Part of a small language model's weights.
Training: 369M tokens, 5636 steps.
Each number is 128 + 24 x the weight over its row's rms, rounded and kept within 0 to 255. Layers, rows and columns count from 0. Numbers have three digits each. The size before them is the row's rms in percent of the matrix's.

# layer 2 MLP down, 224x896, rms 0.157, rows 55-163, columns 384-511
103:167146140152166128142125121125121101136133140133107136081095125109166110103118140126134140179122081159102160169101119124136159108125151096159123182125073144128091122121130125134121113167118130170119135139158104119119167104113137110154136136111063126099133158116115086133095140148155168113127142084138166126149146080122089156126109121173130103095129111143189130128135163130167167130124
104:121137129097104121143167168117099131149120103128106150112131152169140132111140148137124145106146147115100122166128120104071126127117143142172123103077161105184138149137138155118126175120172124172128131129087169147144101130130145139161157177126134131169123150161113119128126132090128106174156143123131094102087128149161114174182145115143108126121139092138135092136115151139132126182179
099:112121111150123093108093119115168146111088151178136106138166164117140103126135152139127052139137086129140116163115143107132164133126164178104133160135158115142117120098152131152133118154112117111120129135145106150130120137121118122106100102099128103193157111139120106106109098150132146142158150144145141119118089101072064147096146106109155097122102137103121118119156106144164091169104
098:090117082111164076123102136152101160111170104136133150141113118183111146138148108115097126119139135111076164132096125112171185121117154090172088148153157163101190110155120132149110110151066134148148130139156103135142106180133183082165123119137101143129143129166139127156130104051145111128132122143113132169161125128141119131112147104133124115128147123145131095101125146115148138142135
106:141128115128166174093153143123157126153130117119134159140142152142127091100128137138140143155119099158130137152145114131135147120155176165143154120184111149145154080146135154121125107127168106091114093166138129133134117145149131118126109141103108083109104103133091138157105159084116121140099141137114073170125098123076144155111118126114134157130128153145141147115111148148135110139104
100:130109158104103154179118127127121113174135123114118136118128068108148082137128148137097122138105094110172137138098141182093168143129131139091176137104108118127130100122153106183130131118163122184141167138134100169130142152185106194114106115158115140141126134112147108105145118110147147118130123156125112144098087136101094113157149167132123131112119135106125118136161146114149131134134
100:132160101139156144119136102135094138124107170122140148106108129099142097145125111139130163093109127102069151118110113136122094120123113087087147124128166121078112205158119114113122147132145078141104103105110119127121137127115088114139139071113165086126147164141141116116094116097130127128141092111123120135101136175122109155132115157103126097156132131132104141161096154154124138113117
102:134104091148133105101118130125116114113122140141128100129107142140158138117129112127166157148093146078166117137115104108146128122137124151095121099120130150126131101134147114147157106133117164102100144150147151115093144148174103121144147121100126176126125154126137136139145091131156127123129128142103127141091127154182151125154120102139121121126093113179145130091127115129126111129140
094:113153121169088103118112174098095138121119159134130106113118181150105119140135116154136182135105116137117110117116083090160123129109138155128135122087139117134107117088131134130143134100141114122152146149157107147109156098141127083139148130118137121171083156112174112107105106136131128118108125117139136101124152146108116144146125183125089097094143146108115174093133139061137118144119
099:107151143119080110128098151126091142173153114100158144100134083114128133120149100140120146110122110147131126122113143120071102145133136093136133108155115126127115118127117112130110157145139116098108125108089113148110114112140147181118134115129099130104094149106155193156084122147112135109131106139174076152141102123090131113151136133176157141117154136133152085126128141146119140093070
099:130169115135114152136148091137118109127134153128126159142133154104118146143124113128154151093128139119116159089162162123165110092112147129107118122144079129117137153146116131162184102105146150130103089122129142109116080083137114140137120091126133128147130124125100140104132094141127137141084106075146153133147089123143125148170104127140175154117123119157139141164120142128167094117116
101:115130148174110121152141150113141089098138135094143122149135114160133117145082120133170086114185071112149123149071116112122152131131182133106136144161178089142142134122134114088139125151091151159120140152124159057149138123121116127156116169109175136114103127131122173138131117117156136145142132082113119127152075088137122141134121103118146114162100124110129151102153128098149098153107
097:138141139135144144080112095131148136128124079115121133105149152102150097169169160112137140122088122137155105131126071102134100147139092168156091150114134127107109169142139135161143109128184118125164073139116090182156146122091106150107100089133148128149152126150165119142122137136092103143149206153113133142149158119091177116165146091154144124097121129137095116192119097110123129122114
096:174113118159143171105115132134153109109142142105105133133095146125142091107145124094157121080105139090122114137139127100148138112153123125107141132169106169115121156142132128104141121135099142079099121121099106139082113162067183102140125111124116136110115090116117161129138141086155143125159120183157101114124116144144103100150151111143178093115088162118129116121131132117166174125152
102:090124095098132116110147165160116063144134105097119163137111151125110173081165100168099136120130170131111129111150098133135118113089121108136140098068149126129097129100104150102155133095150127114099148116100118106112118138103145135144126168146104122109080044130098129100086134107132140170088158114129109158142119094148141067152100117089138129077091127175150188148145183098143157135150
096:125126136173174096127178142114112107136096152131136090152117115113142106113094112077105093110094138130163112142129129126145129138101134158109178155116114124144100097118143070137172163176113150121142152144108110112103131120147115146115137138140133121142160136099095146140093149175107149110104131134121144143105125131142127151125124116128145122118096174152137152137136102164131154109078
099:139107126123134147090138112150110104144125137111127135136105141148105147154135127120113123150127099165140110141083110124123113135111125143120109111103167115154116120148108115093105130098125162100166118115146163162152173159152140190119138107097126097141125127096132163136134131149124146140147157146086103132137111157166141136126110156143062099118118119139175119122113148158154138143135
101:136099146127085148118145095144125169123139156171128154148144172105117107178105153117137090094142155136148127103116138146154142171136128158123166105096137104137122105156145130155133162130149132127171120135107114153155116137110154102110142172115130120113133157140123159148150139141167088153158123093135136139088140123109121090165145107127120128158172151156081094161116109145154155116121
103:124131162142108118120097109137126137149129106125110169125106089123140129165102141107134145129102126157173161143119150155128086122091118126134138135120064087140153154148139134145123128141129109119107163106165134147129094140157119155131146127118105136159140132124167129144165069174141107136169145120123104141123119111097123170121124146106125108140125106102103142109142141109121142148094
099:136126099151152137154134096086150128112154139146137135165105103141130112121117117129139145137100109117137128161076184173152105132091139138155125107159180074140153132131113153123130127147108091161139130153193138158145115159153126147148139121077115141174120140147129155135105091124102122107101149125119136122130102149117146178088174154140146108117104166119114118132138111117115122164112
096:088154176142112107120130118121134105139135147159117122129139125142140136125113115121117130149142166123124149132108127184138170112120109108083110115152144166103143114122132126134130110125097130190150114142149137123143097134095097089129109127091109153123130154168125146081116140119132142162149123141111120115149112126161077167144150120132106116148116136128147147111110093131094116133145
095:154141127115117105094146128137138157132142181142133106140124098152118115180154067125134114119136129108113154146088135115131103122130139096095154123195132136150163113126118082135180163126130109160133155147115058176127146079124082115088115122131150102199137106143125109108124132086147121128131128145134153163122162155139104157083152134153111139169120152125129141146149089107135144115164
101:137166174154122149107135107100100143092110159132122163138117138093125117162118169138147085117142094153127140117108169092169105116118152149102114142125144167135130128103140126093122078179145099076118138093135131069120176143101113117137176100106105135098122139133136121157113114184121154111105144104119105148157144128136125150122095104154146155069163141138154162152129157135111159118133
100:134172138145125110135137136149134092119090162133113084112128159140161106115148078152134138120127137138118133154111124130153114123113123104161101117097128182143093140133065145123130131123115146119146097128129148134156139127127123120149106141183096153110128144077102140111120093135165097132133154158123135083186051132151107160139079178125144105125108131121148114153167112183154104139115
099:105108074108125093131147125115127125061153117145136190152103131078113133107072154140148162138152131098090156127142142112132118141147123140094132122109070166167151153095118098165133168134081121102104139151127116136106103146117090103133082124158143147143113100147098118147173134186098086153114143156133165110131090137113134106151127103145127112167134169127144110135154101171121140134157
098:129122136141138155100095167128134163182098133101098138118118081166085142169113174154128157100110135127146130089119188148115124143142115112117141126139118119100108101101110176143178089155102159109171120150154131112151116160127124086122103085132167113145138134086121146145135155149146144163149128161116137168125134184147108126142095143108184172145158124107122110140143125146174106157121
098:161120097140057114150102103161120097086143153099092112137120153122089121149103115127132155111135159116123145124098113125157114108118159156106127118148148115161134174141155126141124121078094111135134136164168161136153134139123142124141131094133141123155131116110139086133157066105113103136133161168162152156168123135134124115104130147101107090101143132141129111152163144119132125125143
098:122140087133094130103150150118147112050102128104089120110129158118139105127189139126123126106086125106148155122127162134176125139109138142135112115176105075133116124150115159123169095090146137119093099134151117126093127125130083099102114140129107137175132143098102144155113117149115125126111155161117103125128125132096136135142115144121161143130149152127082106095093191121113173112124
102:141119160133097145144125117126149124169133141141096125083176128151136120084155144152143148114110137143127111136104177162092110134135149164129167129139159141137111183155107106101123099115110131125196125107130130152117106120103110090156094102114131171122114132135171184118135106135138091157149150128122152091142118110127104141131139114120139150101090142130139152131110125159140110155115
099:087132119161176150100127136139159160157142154118170130074156128139096160108185084138090085158125144122127101075135113152132116144123113131146125102161127158142121106151090125121114079113127127112123100151135088103128114141151157082135139153124102096125095146168105119140078126144145144137105110182142133109099080144133118137101180140151119141123133129133165113111161121142125097137148
097:141145138148122156101122130143094086122155115109144166113155102145075095132175127128110178150158133141116092125080117076111152135135135120146128147108163066093113088089131115148074106124130143108119176104130097131100116140164159135120161106103131136146071154154121171110094138116117154142093152144095141130110161139165119152144109111118119086135099161113163156135133149127121101128115
104:097147119134081155097165154133165108095096139133126111124124104121093165136126130118148112135117142129119138150138124148169139122139137110118098118165111140172103131168082154107135127112140145122152127161112184160112156123147091095139176131125093121151135108125126125150144137139117132083107165109125124115157084143152125119111104091106129111106119117113200138108174114159108128152106
097:139118171116098090093113135169087129122161107132139129170122162119125148117140123108107092146143123110088111183168120102126164114129143122136079094110135148092124155132055140124113076136165167134150154135122090150089129091114151101153087106160102143096103107156125119133143116134132123129108098145143150101117136113124128119130127125130116116143103156097152134082128113151114112149138
102:137093173154117147105149116129130095167136150125118147111084165061134122043105138151140119164134096135134122102093148137123138099109125086102158120106105144133121128096119153135104123148147121126134158110142141098162151144107171120075132128130107107111102114110093115163149085104146114119148171140153135126129137133115144123113116179160104119106118130139140124127129137126140146115124
101:128109106145096099093175130139142176153126194115135159094160147105135117116151131119153102209167077132177110159180080108130154107161104128153132134122141190120112099121110099144129134153111157115090150120154126119147137136166186132150164152116092125120150126135145110117113114087115123122135095163128156123127147121113140114121120136117101062136134162143112155106152123157128077118144
098:130147108122112094100151147158172107136114117112125137156130136071126161114154107132150076123131115069132115126124124154162121113074155125122145121125154102118154111128138150095125141146118146143172146117110098081144124118155095150120117131116166147101129093115123105124159082064121169110113116138118136143137160121089111138136128159110152127116092125122117087144111149070101100104163
101:143124129144127149107125103111094147162128131175114098164114122123139121112144166081142101083148123108124161139113118103126136156093115162112125114137089124141170129126158081137159108134072156134108132143131125143108109109131096136166112184108116118080130138074115111143132099096091100155107168131166136112132118147118133128148144129114165099182146099093089115082147109112147135163115
105:138163144114104086156129129152136095091138143065137086160162127132154108143107129104120137101126124129112156149117114125164132150182089129134138135144105102152149121156135112097086137091137158121160129160129159101111080167128158167118137092111092124134149122107146098082131151149113136122138113186139159115099133131157096134112142119118144178120123132139131080127158129105115134095135
099:154136157079067156134167168092149111151122130141150107116146144111104101112115160153084100119117085147119143174157088127185112102101141140130129122112144139138099166129150118134121119087093166070110141105109157176120158158129185131105151130139113104111107117157138135106120092154138119070110131096124106145118167138128077119106133178101151157138125142089115143145123151139135126134114
103:115138129105174132158154132097105086164145185186099102162147114139118105116131173114128123143117105142141124119150110112111086179147115133131138147123098080114130119165127139152130161092107144095129110095155118113130122145147118136162109128116168138145145128121129125136091128123094123149153099148132127129135122107136133102110109128132154157097135113155116116136069107123091182152126
104:151134144122110114126124138145127120130143147113142144113122141089135086125175119163111105079153160128128122125127163105151153164120109167155095121080151107158127115128129132135145141161131173148129150165118103118151115128155139139160155140109123162130119143103153125101150109090103120116158128109159140124130132145149155121124167120150122092123158099129117124119156146110130136118142
093:190120120124139117128129097154129155119143119113110141160154119079085123155162099132137134113121125107118153112140106112161130123177137075134101119158155139110155121139105145129128121115112127167092136179151158125163099140102143115090147113147136100142093118147113099150117126111110128128101104175065111119121146127106160124122145131157149124107113148119132072111126141115121085129152
100:139142107097092113127173114136146112167117100138119085123133096148117121133101131099150096135123100102136135166154154111119182133156122100149115167128168109128126135139133104144165100125144158107141143137126140143141140105133142146160136132117130149160137101110166103126126128183164081142122120143150136115150174118140133152143119139114117146123118130081131144113104137134101166133096
099:144112073125170149205167155101115143122141116117135143145094110109097120116082143145127092139133128101135099149143110135134068140055086121126154142077081134125153131119125155123116103132118163112209145093134116137136123166098165061125113118118104114137129109109122131100162149148134137094124105159165194146105153107136169157123099174134135160119109135123094128139135124098119102121109
104:144154164128123144124128081119099103102138125125143157109213138156125096102132109148178102124162088119118161103102100139156170135114149133159168109122091136133157102129146094096102134136139138159096109172164098132095110121104083140136117125139100120085109105101095142129154169135131155154155123114134142072137152093133104153118080138144135101115125165127127128130167128186160121126132
103:159120138070092124120113148158097110150127094101130108125141117138086110077138152093183139089109128110124139112129121125085128105136146105117118129116096103136119099147112108121080105122129111156150120135116132091181126108118131144128129130122106142102090159170108136152166137104102105144146141131090112114113149098135131144105117108095154120118134093073162137138120160115134110062148
101:141115145115125117131123106155146149121159130143083138118105125129110108126124120157116153139095144089108157099140100136143070113108144130159133146122112139149120116068107087156109137088112124130106123169126142136142123164172163105131142098186090143205146100142168171100101116131133148146143121169119112105111123125137177145104141109132098120148144147095124110098135116128151084160113
097:105109128114106132116119108097066135178168162111130126099106143098125099095165132145112134149148126091175149154106158139131123133139137110138142130132146146130122128184092111082149148129091061119100144110120130141090132125104181106135118095154107117112157144145129122137078148080153140165127127087118138120094133121128134130121136084122127091131097095103090090155124133117153173132092
104:124147173156113105106141122127146121137100094092150115165119141147114098136099139122128161127131128126145137076121112162124120110119140123124116139149133179123130134115149120147138142155141107140090095087116108153079111100167113107097126108079134115098122143133118157170124083157145140171101120129106089141109115117111145153132166076108188140131059090138156159125056145138169140136115
098:111130121089118172099164155144152120158119138130119132175128121133125108126121146211152130134144120165126104115128164102138118107149091098109132176130112151125142152169094106133097086134138176106089131164127164111138140144093170115139151160124167141137064125106157125057074162113114107129148141109128094164099119136118133108156146133133152127173139118165142149118112113089164141108088
099:173159120131145124173103146151170152113140169140131096149075152096140129142108115121123134128124112141114159126174113142138117137119117157176148100099159133167142151172111142125143141113131130145126189119131179131101108125132112158105143142124115128114084088148171091104124134134130132108110138148125133145118094139132110152110114144129147168168110154186126112097173083132114133145081
102:124121091171146103096142107139151147096130091166084105158133127114115155107132132118133155107167145121113114119133117123154166121090104155134124131141129135102094103129130151141100108141109124183115154113145147142124120088126140154103123105129155127143123144131155104126114079112110118092114152099112128140108105122117098162114118117126120187148121099137089111151123123082166112117150
099:127117096152135148141129141095092127135124122135102120134125146155123130148148141146135120139118140111090151141096142117127115176119124155121120140078137155152142176141120099151150163129082133137132139096119081128106128151110154147130095129099120163135160116119172125147149122116138133159182136122118144051127129142146114137143150133131129121146121116167128149139186139097159133143146
100:092102110142119137144109152159161129153129111138109125094103144103136141164130154117178129113147109135139143107115133155125132111138161121139167132113155147146132146104087130089152134118141128117168115069147085057116130136117084162154106146099124169153127142139155124147084129120166122180140125124119123120158138110123150116149108138170123109114146098127097071102176121123129123094139
095:175120147128161118133115162122130158108109133137113116138119122132154106092145116127125082109071124124131188150166155110132104152156134145131121121172147150119127120134129128129111159123160141095146119133124119110164090165095148132094139113152140137134141126162120108142164151188124108106130164146153166133111181119090123143120107109107131156146140144129147113144117127133080134104142
102:167090136102137153139087159151124144119118118119098160089130162112098136081110136121112098122126107109121096076117098123081169119150117120138144124155122161126160119124168167121154114138126189133143154146127152133095133139157107128130139124103150098097109106113106088114168102143165156106144086091120158111121116140133156092140098122089134149109121151123084129114165110150148116153143
099:117129143106162151163134130119137069104091103129111115136146119143116133134154138133109135132153129128134100120130095138127143089101109120156142145138094129099093130122125155098194150140114112153100167160151112125162139119118088109145150122109151118111106121139152135068106133167127118170119136101123089101148141175136127155122128073155099122106144169115110117144097068153121146116102
098:082129151115110152150103114132061110123137168156098119097101095166142182111185084099139128120152108134136138103080132121148126132138115150151079109141131160156113130118117122163148109099078156173114161126120118119134123144104115144125090120083098137110114132158169095166132106107089151121149104107116159157115133126093105107088122115110118105111109101110116091115082175166113113098131
103:134138152143129137129153142116128177143146165147124135111143165118132135104159130146102154088133106147143069145145120104110110109136115115148159135119063123078070124098121122143130149095166098107169130144142129113105141083129127078123152124082112116129120127149092111129130102101153102120087145143132100154122135131115106154156103133103078151111113179117131124137137082087085088108130
097:123123157109125127104109084125110167108133122132068109130146146120106139110100147147140107093137131125171126123133092130098155118093116124160143167135186109112133156090101166165149145134128102119150155114145105150151123148105147155131110082127123165148129127135121143152132145128095107127166111163141128139107155154088124146173077183149156153057092113096131057125141133132101158139126
102:117119131107147130119140109134171173108102150086108158152096141135144137158108165110133117127138153133123128136118148131113083143119141138103147107105092122108156132146131111152138147078092140145136111142140109120155170150139136126141134133114115135132120141127141128145109158099121093118150113140088157135062138150133135167120078103143109133127152135140140116127100090120121125139110
104:161175147116096105070075107109120134082153133104146105140066125098128108123125154128165141142084161128128120124138096135126124160183118136083134096105182119140097102122164185135143098122083128162124154111107131131098143130104128135160140136104151135160130141152091099161113117146107131105117112132121108141126146162107124086141138161119159095122115118164161129110106111123065137129140
096:139157108138146086161118177142114102117131103150113154104102160115154156112101106151080122129143081150117127100144096092114128107136123149131110159127106106117167115183118120078119114143101116123111155159124156086109125088110154166161092144093135144136111118157117113118100148107125093139137110092158151112096180136125138123131112145125127135160137116138143122120124115124173107108154
103:110127074085103151085141193103111142102135114124076142137087164101110125164117132145164126121103125153105175122166104153101120118104141165121116103133134118134143113152113104133125116117133150148157128073102112141157104130115160131157101144139123131133112140133158126094152149139097112111128144135159179133117128107110125154151139168140126144121156099135150127071104118096094194091151
097:178152132084082116104150139163105133088134118117117098153151100135130108100101141146106116124155149151156119153134129128131127168126122139158122120153119098097144147148130108142156117120170153127145120144113131113082103122153114073162094110142151107124103112146127071129111114124149141108131125127158078094157107148127110101115118129132176126156173116166103135096110153091094152143128
099:128112144137123126063147107109136124121112115138129173144142138094149134116161102148173128149111148138118108105094137111116127136129111119157172145134195159121133087106101091113157149107161155137121093192176144140152079129134112121114106145168126147134128157141095170156118119139096164113087156168109135133116150134151117095116118147125114124140152108128112105149120121100123072168140
101:105145093156079093122137177128147162088097124100095130135112101140211100123157128081187092115120092106166097122144134129115110108149109138130137123115146148156144149106102108125091161129157187162146133112122168125102119120118152126097136114093147148141085178121077164185092104109152108161126073092049121099126121148114102137125104130103102158142142127116117127128147133138130140141104
099:135109105137132130093183116124113065094163138138127129088148149139136170121126095093123101102132120165150161098124145128145093145096123094148137115143108100100158130111099148142148157125127116132158126101118089122142151131138177172125143138123103116158111094165154107159143156131114175129103141158109131119137192138166079121158125118104082153088127096114121109127123136138134153125143
097:133098139113136160112098110127107152107113139137104134117125065133126129136155102047154132154162131090168106149113126120116152094111140142128123112150083126150112147138166148141158087144126144084128095092114114136131155122140133141154111154117109130113125145101108166131141104116159177133131105125121132149125135140148117120144128138122117125109157121156122140125156105083122126151125
097:116128115134116114146093113128127126136177132132112124113118133163143120143105148158116126169087132080164137084168129104145075113133166137124113165092112160113100114095128121111100160102132136125154121157165115115146106145134194113134126138155127132137109088113112119143121096101122078096124122125131157152065151125097129141096143111093118133177118125147131100150133130125100125146136
096:126107156127179118167134128125134104110100152151108099090087150121107126077116102120110143084126157116155108127162147146154097119147159133139134145137180116140106092126096170164175075136124131130127106148122085115100111154161150134111160161147145158152131115157135143075121132162150117158140150117133137142142102139126134117111132118116116138160133122122125146113161131130123131158112
103:091181118116100132118115131110152091127142134122108106134102106116156096164115137145149136139106169127137106122121125155102136150080161105132109119158120133103114182189070121156151137165164151105130090131079122161083162180089148114178132137139132154103123116113133115112112177118119116152088106109111117135127124138106114141132140096153147091155160139149093142136102123155146158138111
096:113147126142171125099175126119131144163108126116110134115146085130128180135092093169135122149111131144122148116126114139115170145101138100109123154169137154077132150156140147109137118101137157116082164139133151096114129135093125136112125089126135108139089123137134131133126117080168111155083168134139155139068156126116137124115144107154124128123126137148106123112136112152110127130093
103:086152126141132116117179106154141116163119097128114141148130126127170132113131120110168153106129138107154117151137132152091098113132131122117090107143110155105133167170143135124163146169103134139150175095140115116071144134146135152072104100161150122122127145097137106144151107135100139105139107134108109164147127131136112144115131144119134128144132176128161142107169115164138149140076
101:111125078113129132121118123140142089113122147152138097142122110115148097134112138108175203157102145115157140116153108122157112152111106128084128141140126159100112142168104123170098084142118135148144064156174124115089105135083126131156151145141105146120113134116093121147122094129139096122140133128153114132091087165125143140111142085142133140101160125132120128146184115137165139164139
099:114140126127135141136135123145121101125135091085172135137118142134124172139105125106103174125134143167136101153135138083143170134158089147077131152145132155126134157138142178111103091161135100133134131155087183133107116140115130077145118137167085120151117105091077125136107146096158125110106130140145101160119157167128143108115127152119149137142133107117124121120153103176147124114137
101:128112093152109122135142087175126159157147066104130132129166144106143155138161144139123116095142120153127117135123095107112127083140101181108164164127151121142078097157120112140166148147102142124140125152089145127114102121147098100120126140113162131170111143148088131131122112130152100129145107142140158154117148180080158116107111109099143075150135164163116097156146146073118109092170
101:139123143139125138079120152163139149130118101064164110148143147097104114127127123140123129122157139151106119086134079114154127089139111163138143154152153127158103161135140125128144151125109169114136119126141089102153126175112119135109142103126151130057126144138123100139147131147116162078160093098091161182153108120132110177134126089103140097135105124129125120147072122121146129134107
099:156182144135164138086101103089140110163127113118148142093128113176111103138141128106146138134146118148170114118181147119143121105126120062102154142120112077151137119110139111136079122135113107141135098153175096158111124081128115168097110118111129145180085129167123139147126124156149110062140124154093176128126066140190110135163100171130095145119106144114134138141170098110097195156135
099:113140127102136117090147137129142161096099123121080149141097125145164181148117136141114146163170145098171109163160112107140104095131114126134132122135103114094171129124109147167131156133132127132143172119138145107147112116103179139139157138145137143124115067107155138181109108135141142124133104108129124128081174120110174142184124122144134069099094116105145129115152103146155138149115
103:117152102164126122093163142137160149116147152145115081119112158156113130134121083132099087109157094168172161131114145149142130127146135128094116134101150112133143145129115110120141087171131170088128112171139122051132124123111107098129202139127147136120133101108109099145129114103132129123103122166111093112115117107088165105164133171153141148182188110137169117133148144094149160133108
099:094123144087121118086128135163095140068097080131148165154135121147155140138103103181139143116138092137130108171129156108121100126140127156122109093143145102110112132133104108163173144099142126161113132124141101156137127105116125088108153167127149128118088193145120131174117113112110143147135110107139122160114115109146106137087089081136122109120083120075152143111141114133108103149130
105:134093127161143143118142125102095127111103136116140142159109135109125108141117151126191165133145086130125122137128111129144128120175099094142088134071105122121144151125085126118133124123093133172114139120128140100125133150123133132112126132097144131098156150134133117096096136107156127136151111168126136106143087186077158143164136125140111114155139092123125142110150140098101108089138
098:123146131132155130100125123145095158108095154121108061122086144113094113125132124157139128147109102124168125143142148147126154154138123131122116168128131134129164131135120128083220126155149127113119173114119099121133126089122189146123164122145185107127128130151102101131100108143126088108125120141128167173112139131173144103102125153130128141123135092155141140121127126084134129142136
100:135171166156133116134121131144124128137111128143148139104088163097112150116133126106165110106137150155110096105115084069136111137167168174113155159131174149130144126116130124117149107107125128137154116145119098133144103208125135089115099104144089096138183152110134139137149122132174136123121122109110142105145138148122087090132121126127112132157117074117125106191123112099101161131140
100:170121091137115138107082111091156106114139123116154095122123158145118191128142112150111146144124179114134072147151139145137115140118118121116144140127148134150134139151112124131151136145164131099132122126133124122156100107102141080136115127136153105137136114114103149167073113123140138155127109110122141129131108124121103127130141120148144151088165137119128145127143119153122166154145
101:131085126125128136128098138140138105129189133120107114079063075124119121127120156104176143145133130111150123095135128125144088166127149128089106060112121165090142120111117146128114119173139112166126072153115097131111135099146110088101130148086138105102116164092168159124085106174180103149147111110074133151106106109069110151118131097128113149138142129095133131148097130092130144120157
093:147127111134088143123127148119092097103147123133159173116123120115134121096170132125131129138156112146092179127153132134084099112067101072143149144119133202120166162118153137133130124095114113120138134110160150150133150132124155111156141143093116135172093133149121095115136137057152108099139103131079164136092158135113044146117130105124109192124081080119151128141065120114092119131108
101:163139140135101124089186134120135113155149096126144129118110097119143104127123154133126093152156146174126153145138068129083094131171137142137132125142144124138148102139153082117123120133099112155138124109158131146149115116149092153117118070157107146122171100118140142172115101163141152112132097133091107164121078128138134136139155113168145154136119141108138084172134092173140134110137
100:137132094114125109121144118160087171098130110142134109132155176089119108080135150130094089163153104155119140088090099108171124137136086129138119120122127157129119135156116134114143111128147088142132163183124137098087143119108123140117139116093139124132127153141170145150143157143100146093146141148082144151140118091106120100124114143146124146140128166091168139124155107111134098081173
099:114116151153108141147142147150129129173105152128139153105145164106155136095109109116140121113149136094111138086094132123156125147135149122174157092159129182135089138158120102120130120145152132163132158099150131097148155151141125109127114132127115106084162082128157137090160122123151117073143089145129139118113149143111158125107095136151140138151120155138141152144113087137107108106152
098:163133112121145130117113073150140145151163121143156162129119149130157162126173111083133139104097124095120096160128104124161135169120116120107138128115141108100090091115166116086116105094119164133112146149067115099134164112096142111127163161147130156110142139130131104126127121107126141151118129140120170093122128102103125097145152112169100120121095139101141151115123113108149141131125
090:166117157136113105118103113178133135075124155089126131155096131087162153141167087142105127119128153160099167147103091138128114122094111155098101104078136141104124218143121101133169154139147167174103117107128101096144107142126133116166095138141170125147167176112120133163113153125123116117146129127113138112097144117092135184142106120121161160126101141109134125128119113097130112107105
095:139148136146168131157129118166127120153108121116126154118109134077119146130121156150137122115082143118087162111102131123136164114111098130072158130101085142176101103133111100141157107105124107125119108148107149128162114101110135158139143147135119135093142135146112107156122074141144097135157080128133078100104109139115153114101130080113093099086123150149161129117133104117125136146140
102:138119149144105121121081139157132132121138151146098140097114156161128088071146121179104112119135109135108115129125149113093103150131102143118172125105100100110135137115145162154143192141106147142131187143138148123118141122117147150113096104101123110106099072133118127108107130137124097127141112144100162188115159103142174158137112146160179139122118140157092123129148113112153135140147
104:085099163153138117119075103132117094122120087105147113146160152107115101112143072131138182109112123135136142090136110161125126130108107172114144078116109144130123135151116111136111156101160114118124104109114150132135127131100113115168083117132119151128097115143163159102113098121155102107073141154105143128154158178107064157120085116148110131113137119111129118089118120107118129132126
099:150130123142113103122108101126127137114154086141110137120126118159133104124120097110141122111146155150150151097114168123161118140093086159089135100114135100102151127116163056147158094133120111108097140141131125106087101166140116117173098146128147107149129149177142104104125099165119138152155119131084140087140147094147104169138099159096134144108113130134110169114118100095133181111126
093:112122106142127104115098073119112117152171117103104149150154105111137173141173089124118087162134124107137131136160140154112135146125124086157093145121168109119151108112103096133131136181132137122117155154075160111120126093130116154147113124114129140116108134125122173133143138131161148128154152134138120119143140100125144132130159157129123141106101130145137117102095141111146126156109
103:150104165155129117105108119152117154153124116104131148120080196172174125154147136113159165093181176121113138149116124132082087132121102123165153099100186150184090174163071112104071116124150140112088134130124133088119149103132154180132084125135112139127143115129153147121116117150134117149113167134128092151121114133108135142143137106109103156147123168118120116110110140137179166123153
096:140125095146118111132150141115138095116122089100113101191089150086141080157103145110108108123068127123131127151159118142115092101159111158107127138153099133132161150098126162119121150133066151135125148115095152154113161124133126098132109201118126103134148169159120149106115107153173096129075136140111125062169109170143155120130108174131133098126155154121131157122107090129165150144130
098:137142106175142125169139114112153072153135112146118090115113181110120074154139131107166144144150153119118124147136096094108134119065155128161192159095080151120150155155102109116136134141151136103123139089098094113131086137165111134108120180172211146151153123159105150143151100104115098096137116124131121163126155111126082131122106126113133111107098154187130117081123089114171129114115
097:145177124095148136098110143146149113116147126135132126120134121118106107120127152135087165054079079138112123122164113132153092118134125127129114131105121127118149142107130071111155130100072095100130162128154130130093133115125116147137141100106104128126177085145154111134127144130129127144148139120145123115150150124118148157140137126139105103121119123146094111128113150160111132109097
100:124112169092110131144133145127078137166178120184094176121126149145116132080138078160118140064096153110126106096093063118115118151134154143141151125119107111145175117147152123136124096119152121158162128103092155101134125078173117117138117102075111174157131168136149120161153141119149178119096126086143122149163113138126107059146099138140097112137144129113124145130163112104102102139131
099:115137139121115091152139092119135134138116169086168156166120137134146103115109112079119170148135098165140122090134150146128182132174100093142115124088123112111142130109114135096147127133105108113124134094146134123138155131146135151133128099122145111138121129100165141112094113115117124130099108122131150108121154152119116151168116135139093148117162164115171150114169086168094113099091
098:088129118161135120151111144119174080137136103143093156123122099103180152161130157082111112105165104139078129136142114122134175144112117135114144095129133142104150113100108138141094123130110129120124084160129140122123177127167122122119153155159122163106169120115113127157094140162128088148117113107103089160145107132179117145132098176121158137125153128133102136118129111105169148093149
097:088141086129132114124133101132142138121153138115142156164162168113149093127127165127092103159105147158123132088109151140137145116090134111124141174114166130138142153143133154091081176104107142122134129131187106125126076097103133143142124125147133139158098108137112130144122120117163134095151164146112157103121123151110135150130125145116133105106161109107102132171146114088129118126110
096:143162120110096094159143126131145162129137160091085142130117195123132142127146146135115137119149131131134127140077156106121127112114141149180155111108111152143127117105111121134140104131116136109145139150126139122111130125132150104090105130123137151128181146161133155148137132144106120084127161151142087112126120134116116083080135151115086141120145108107142097147090171157156090082122
098:147138171116146175110121131135136139132134127127132148125118095139119117131123125124147154091129085131167147147146115121134107099150144124122137144183110114121139114128134102131170139153121149142087114115124105123131140108085114152142128135094129105168099143142161134107139129121097166125123119084123113172106138144083155092161103136160121141154116174174127113149116092115165097141148
104:131126121136084110124149128127167157130107121117140077152128139108168116128093112131129153196136130126157115165128156158166105080115148124164119082124141143148161156129143124125094153123132153152150134140091136175159126144123102139112113167109115160137124140121157124129143159120116085143143109106138141136148160114165125180124145138170138123157121109082111143169128097124181110130122